Each number is 128 + 32 x the weight over the matrix's rms, rounded and kept within 0 to 255. Layers, rows and columns count from 0.

# layer 4 attention value, 256x256, rms 0.103, rows 120-144, columns 0-127
[[110 135 125 154 177  82 117 165  92 136 150 144 146 143 184 178 152 134 137  79 109  74  74 187  67  69 105 124 116 152 158 185 159 130 122 134 152 146 168 114  82  95 107  89 146 102 119 147 206 124 119 126 140  59 148  81 230 159 130 149 152 138  77 182 144 134  54 182 109 116 152 104 157 182 137 175 129 140 160 184 131 104 133 129  89  85 166  66 183 134  74 134 119 103  46 150 194 119 102 131 186 157 131 126  90  80 142 126 168  64 112 211 132  77  69 138 119 102 160 142 161 189 143 105 138 149  27 101]
 [ 90 125  79 169 121  69 207 123 185 159 178 156 108 149 135 119 118 116 114  97 180 101 190 118 143 145  93 172 103  99 147 151 103 135 142 128 137  81 102 153 120 107 168 121  55 136 156 186 111 101 146 143  76 102 157  96  72 149 137 171 159 117 149 129 117 135 106 121 143  81 100 148 128 132 119 126 160 178 108 103 100 110  89 115 171 101 119 116  87 154 120  57  80 133 170 104  97 119 126 101  87 112 183  85 121  96 151 106 118 102 117 208  48 134 109  91 150  74  77 199 132 219  99 121 128 133 209 182]
 [126 122 180 132 102 143 143  97 120 119 137 152 153 164 153 153  70 121 122  44 177 160  94 117 193 127 126 118 111 143 100 153  76 142 140 114  54 155 160 115 143 175 146 173  97 127 119 216 150  48 166 141 158 105 186 155 145 131 137  60  86 182  97 135 169 114 116  81 153 135 105 180 188  86 115 138  83 162 142 142 113 157 170 152 113 102  91 137 144 155 164 144 174  95 235 137  96 181 137 115 179 114 139 178 129 126  94  55 106 150  96  97 163 186 100 123 136 183 186 117  73 184 139 159  75  63 142 200]
 [157 132 132  88 129 182  74 148 161  99 184 116 135 106 176  56 129 158 144 145 152  99 171  74 119 102 161 190 184 123 115 163  95 157 107  98  83  88  79 113  61 156 146 111 148 102 126 108 160  57 123 118 120 205  91 111 152 133 144 113  83 116 117 139 104 148  89 152 143 187  81 129 131 121 152 159 149 134 151 147 153 147 111  81 130 209 159 120 133 151 140  92 115 133  81 206 170 114  81 118  92 150 125 135 113 166 108 108 117 146 158 140 158 161  96 177 117 120  93 139 156  66 109 117 119  94 103 154]
 [114 158 111 152 115 151  89 108 151 135 109 141 134 107  98  77 159  85 149 104 137  45 103  68 145 101 151 138 234  95 163 115  96  99 149 166 123  87 136 147 121 146 130 139  83 112  84 153 113 118 137 148 109 106 143 118 108  94 180 134 100 111 106  66 181 173 105 131 174  89 134 166 125 133 135 183 149 144  62  37 105 138 148 166  82 130  70 159 145 138 127  73 126 171 109 181 132 168  93 108  80 178 148 116 204  56 141  77 151 140 114  75 119 110 106 154 106  99  90 135 114 131 151 143 186 123 119 114]
 [125 122 156  76 118 113 114  66 149 134  85 188 185 166 105 123 124  75 127 135  59 184 162 193 138 129 179  94  90 126 170 161 151  84  77 171  94 126 142  94 172 173 181 186 155 143 152 201 116 143 100 166 114 128 115 172 161 118 139 123 181 147 130 151 141 137 104 192  52 197 132 111 129 149 116 126  87 140 120 173 134 127 137  77 102 121 117 113  72  99 139  89 107  77 101 187 136  63 114 122 111 121 117 149 180  54 104 163 131 152 115  97 113 112  78 116 187 133  97 157 147 143 163  46 116  63 153 163]
 [ 96 155 148 135  88 113 135 161 105 129 114 119 136 223  94 179 119  68 140 118 136  78  91 215 101 163 155 122 160 104 103  81 170  83 137 174  88 197 109 130 168 153  83  73 137 148  80 108  98  77 134  84 155 198 121 158  85 195 131 177 159  87  88 109  98  79 179 140 118 172 128 142  90 127 159 172 151  95 172 129 124 114  86 160 152 120 144  78 182  90 124 189 144 126 178 110 152 127  90 155  93 207  91 143 107 158 135  85 200  79 142 119 141 141 119 130 118 107 135 125  57  89 121 130 121 126 159 102]
 [ 97 158 114 150 147  56 196  88 164 113 130 153  84 122 148 137 110 128 165 162 139 119 142 134 182 106 116  98 115  78 130 110 166 114 169  84 108 122 174 154 137 144 136 118  92 127 144 156 118 158  85 109 130 102 150  86 116 102 103 175 118  76 123 140 114 134 125 170 208  99 191 156 168 112 174  67 109  79 123 123 122  92 178 221 122  79 124 132 114  73  51  91 115  93 162 124 171 165 106 167 165  89 198 103  69 138  87  63 113  83 139 150 137  75 127 148 155 128 145 128 178 130 101 115 121 136 191 120]
 [221 151 107 138 191  88 113 195  68 102 116 110 118 111 146 146 135 111 108 156 155 160  99 164 160 135 138 116 120 137 159 165  67 136 137 137 141 151 167  82 150  61 125 163 143  73 141 145 145 150 123 183 116  80 113 102 105 117 126 190  88 109 172 136 153  87 133 166  84 140 150 140  55 113  92 102 114 114 166  82 157 132 146 159 154 116 123 144 138 162 126 127 138 137 124 149 114  89 107 177  97 165 157  96 159  91 118 165  93 134  66 114 154 166 104 129 158 139  82 122  73 123 131 145 135  73 118  96]
 [139 186 171 128  86 217 104  98  99 121  79 154 119  97 139  86 139 112 106  84  92 184 156 117 128 115 150 156  93 116 134 154 173  85 102 173 166 105  80 109 132 135 201 174  68 182 107  98 180 158 142 119 117 139  72 127 102 137 191  77 165 194 134 109 131 151  95 151 125  77 123 101 189  88  92 133 168 182 100 121 176  94 105 176 124 120 110 101 121 149  94  58 179 164 111 125 111  54  64 186 142 118  96  71 135 166 120 145 110 153 171 131  43 126 154 171 147  73  48 103 160 156  79 132 151  85  52 127]
 [132 124 109  95  71 111 140 117 169 124 202  93  77 123 173 155 154 106 180 135 176 134  99 168 128 158 180 113  91 105  74 153 165 119  90 178  73 109  82 114 102 108  85 140 106 114 141 180 102  11 122 130 162 157  98  54  98 176 151 167 173 147  79 165 178 196 118 136 157 162 119  75 141 170 133  92 169 120 155 126  61 126 156 101 134 106 143 131 150 149 135 174 109  44 169 135  88 139  81 112 178  87 154 108 139 121 143  93  65 105  86 152 134  91 171 113 142 130  79 141 111  90  62  86 102 111  91 111]
 [144 186 124 179  71 108 115 112 178 134  46 160 127 140 104 117 106 119  98 118 146  98 132 214 144 138 103  69  89 115 134  84 174 126 182  92 179 122 173 148 154 222 119 100  87 122 175 164 124 168  95 102 186 139  74 123 110 147 123  73 118 215 109 135 157  84 180  89 119 147 174 150 142 109 125 152  25 171 143 159 173 145 177 118 181  72 116 134 132 166 163 174 174 168 192 171 119 155 105 153  94 125 159 161  55 145 143 135 109 161 105 149 112 199 233 124 142 176  83  58  95 110 197 131 118 145 110 135]
 [153 151 149 132 143 151  66 131 177 142 120  63 123 159 146 127 136 153 127 155  86 157 177 163  83 126 153 105 145 117 122 110 108 168 101  91 122  47  74 145 109 115  88 119  71 134 161 115 139 116 121 127 147 130 107 127 121 157 132 182 149 150 146 182 116  77  83 148 152 126 190 108 143  90 131  63  82 119 101 115 129 174  80 112  70 173 128 155 159 101 147 123 155  50  63 131 147 171 102 142 116  95 103 107 116  99  97 115 111 138 146 112  86 146  77  90 170 136  85 168 130 125 127 177 174  61 122  85]
 [163 131 128 113 155  88 160  39 174  71  56 117 113 141 108 106 124 196 177 100 134 137 138 200 140 111 148  58 200  71 136 215 137 150 127 117 120 126 148 140  84  93  84 111 118  95 103  47  92 108  89 134 125  98  90 128 158 110 114 120 140 191 163 148  74 164  87 159 171 136 145 110 143  83 145 136 160 166 118  67 119 158 162 175 145 133 116 123 181 191 157  42  62  88 158 170 133 155 179 168  94 127 118  40  62 107  88 152 172 170 119 109  86 137  71 159  66 109 103 175  86  75  92 191 195 153  67 140]
 [106 200 142 138 135 127 130 132  87 137 146 163  54 179 157 138 133 168 111  68  99 144 155 116 144  93 111 144 137  87 147 110  84  81 131 157 177 100 166  97 153  85 136 191  88 126 110 147 102 133 166 109  98 140  99 175 148 146 118 144 144 101 110 166 171 118  90  80  99 136 190 153 149 171 120 163 119 153 139  85  68 127 117 119 151 131 115  59 120 135 160 101 139 104 112 115 111 201 181 105 203 122 150 139 191  96 125 144 108 112 145 186  98 128 117 125  91 158 157 127 150  89  91 151  71 109  82 158]
 [119 106 173  66 105 109  88 123 161 135 107 155 109 130 141 135 149 118 112 178 147 140 123 148 158  84 132  91 131 136 120 101 127 128 100 123 163 125 126 138 161 216  70  85  92 140 120 190 154 144  80 116 135  61 144 179  37 133 119  94 140 126  93 206 168 124 155 113 151 129 176 150 100 151 118 123 111 225 172  99 147 121 109 170 134 148 165 144 125 133  51  52 151 122 146 157 148 102 136 128 147  50 138 113 132 157 160 198 176 136 110 172 134  89 134 166 140 153 176 120 152  83 108 147 127 171 111 192]
 [117 131 156 176 209 188 169 162  99 136 126 211  89  67 128 110 103 143 121  89 173 215 131 123 127 138  64 104 165  81 162 144  82 198 170 123 131 152 166  88  83 153 108  90 106 112  95  98 162  68  84 142 146 180 130 191 101 102  95 124 171 167 105 122 139 184 136 129 134 157 160 129  89 153 101 108 134 127  47 121 185 106 197 157 142  72  95  28  89  86  88 187 132 114 187 179  97 133 136 149 186 150 101 140 104 122 167 159 165 166 171 155  80 178 143 149  65  39  94 122 142 133 143  95 123 122 166 121]
 [140 139 160 144  94 105 117 116 138 122 101 176 167 131 113 126 100 151 151 150 104 112 147 141 112 129 174 119 160 151 154 147  99 130 159  94 205  41 169 135 152 139 141 122  72 170 148 148 132 166 147  95 116 113 171 140 141 108 117 178 210  94 155  85 147  87 128  68 105 133 113 153  58 133 115 139 157  85  96 115 163 115 161 132 177 128 116 123  70 148 160  77 153 208 139  46 198 154 137 145 139 114  88 162  77 126 100 113 155 175 103 169 209 109  65 129 112 136  97 129 166 193 153 109  76 102 205 118]
 [152 113 137 164 112 185  96 123 116 122 145   6 105  96 136 157 146  62 117 156 141 191 131 108 122 107 125 107 162 108 180 132 163 147  99 177  96 108 111 143  79 106  96  92 183 179 168 125  86 161 105 155  79 123 135 107 130 152  93 153  93 155  75 155 142  95 113 107 116 156 141 113  89 109 145 151 110 155 131 143 133 149 137 111  86 146  64 130 140  80 149 132 150 167 120  80  38 199 122 129 119 105 136 175 150 173 147 167 181 135 165 105 131  56 112 126 185 126 147 137 185 149 111 175 137 116 107 130]
 [134  75  86 119 161 211  87 158 126 121 113 126 104 157 139 158  87 119 106 112 165 173 105 154  92  89 105  49 101 118  73 146 143 150 171 151 104 138  89  64  76  60  97 135 174 183 101 147 209 132 153 144  49  81 146 129  90 121  90  96 141 118 166 200 138 208 163 124 102 125 156  70 133  60 181 127  59 140 121 111  94 162 137 167 127 130  84 111 184 139 134 103 127 153  86 228 133 174 174 132 160 175 143  79 163 161 135 131 167 134 134  70  92 138  90 101 104 136  97 108 102 120 117 166 135  87 160 105]
 [135 142  81 129 124 190  98 132 123 117  57 133 120 114 141 119 109 133 107  80 126 205 140  80  38 143 169 129  97 148 139 110  79 134 147 152 175 135 106 172 192 148 119 137 162  70 125 177 156 147 122 182 158 102 170 137 107 123 156 106 151 154 162 108 107 108 162 130 177 102 152  98  79 180 125 113 111 118 185 125 136 121  78 150 166 140 166 122 128 137 109 182 147  79  68 127 126 129 114 172 112 109 153 102 202 169 181  97 127 119 136 138 169 111 173  95  85 191  96 139 160 128 180 103  88 131 118 128]
 [ 69  93  95 164 166 121 136 149 102  88 124 154 187  81 125 108  97 112 157 170 117 109 164 122 133 129  85 125 146 122 164 110  66 181 145 201 102 128 107 165  64 153 149 149 119  72 176 127 199  55 137 115 133 111 120 150  78 135  88  78 156 114 111 133 165 137 160  98 147 111 120 140 130 110 150 168 131 149 109 113 146 178 114  94 136  64 169 105 182 141  96 121 133 146 112  91 118 138 128 132  70 255  89 137 105 120  85 151 138 177  33 153 124  93 111 104 129 194 118 122 141  85  85 131  85 108  97 174]
 [ 89 108  90 168 140  83 116 145 157  85 111 130 125  67  90  79 130 140 129 154 114 124  83 128  96 161 165 137  93 123  59 175 105  28 122 114 127  96 136 139 137 136 141 154 184  59 207 128 194 171 112 147 133 126 142  95 100 111 196 114  68 125 150 138 160  71 197 116 169 152  98 123 149 180 115  78 112 140 149 104 159 150 180  99 110 128 141 105 137 139  77 110 125 110  44 160 160  90 162 113 141  80 190 134  92  74 184 114 135 169 151 156 127  68 109 132  97  85 120 147 109  71  83 143 104 159 141 114]
 [149 171 152 162 122  98 162 150 140 114 141 182 104 162 173 185  62 129 104  70 228  97  92 120  86 135 171 129 188 132 157 124 119 143 126 137  98 100 148  93 119 100 183 120 140 153   0 142 163 123 102  85 105 106 146 126 169 126 195 157 132 117 149 103 164 157 123 127 176  96 124  72 135 152 109 166 102 158 166 104 159 138 190  93 192  83  39 143  87 146 195 213 116 115 137 107 101 164  86 143 168  90 133 107 110 194  81 101  99 129 136 121 120 211 124 109 104 166 155 155 138  96 122 135  95  80 143 113]
 [130  90 141 140 139 177 133 126  90 169 115 193 108  99 154 106 196 141 136 148 145 135 140 104 154 145  97  97 126 169 171 152 135 160 163  99 117 158 149 210  78 159 123 174 107 136 138  94 120  75 142 106 127 151  80 126 210 153 111 185 195  57 139 137 106 133 119 135 111 113 162  78 156 164 161 160 156 164 136 123  77 121 148 166  98 149 135 122 177 140  82 132  82 158 152 115 130  76 112 156  85  85  91 136 156 133  96 130 163 209 141 134 115 108 175 158  62 122 120 157  96  78 186 111  69 137 162  99]]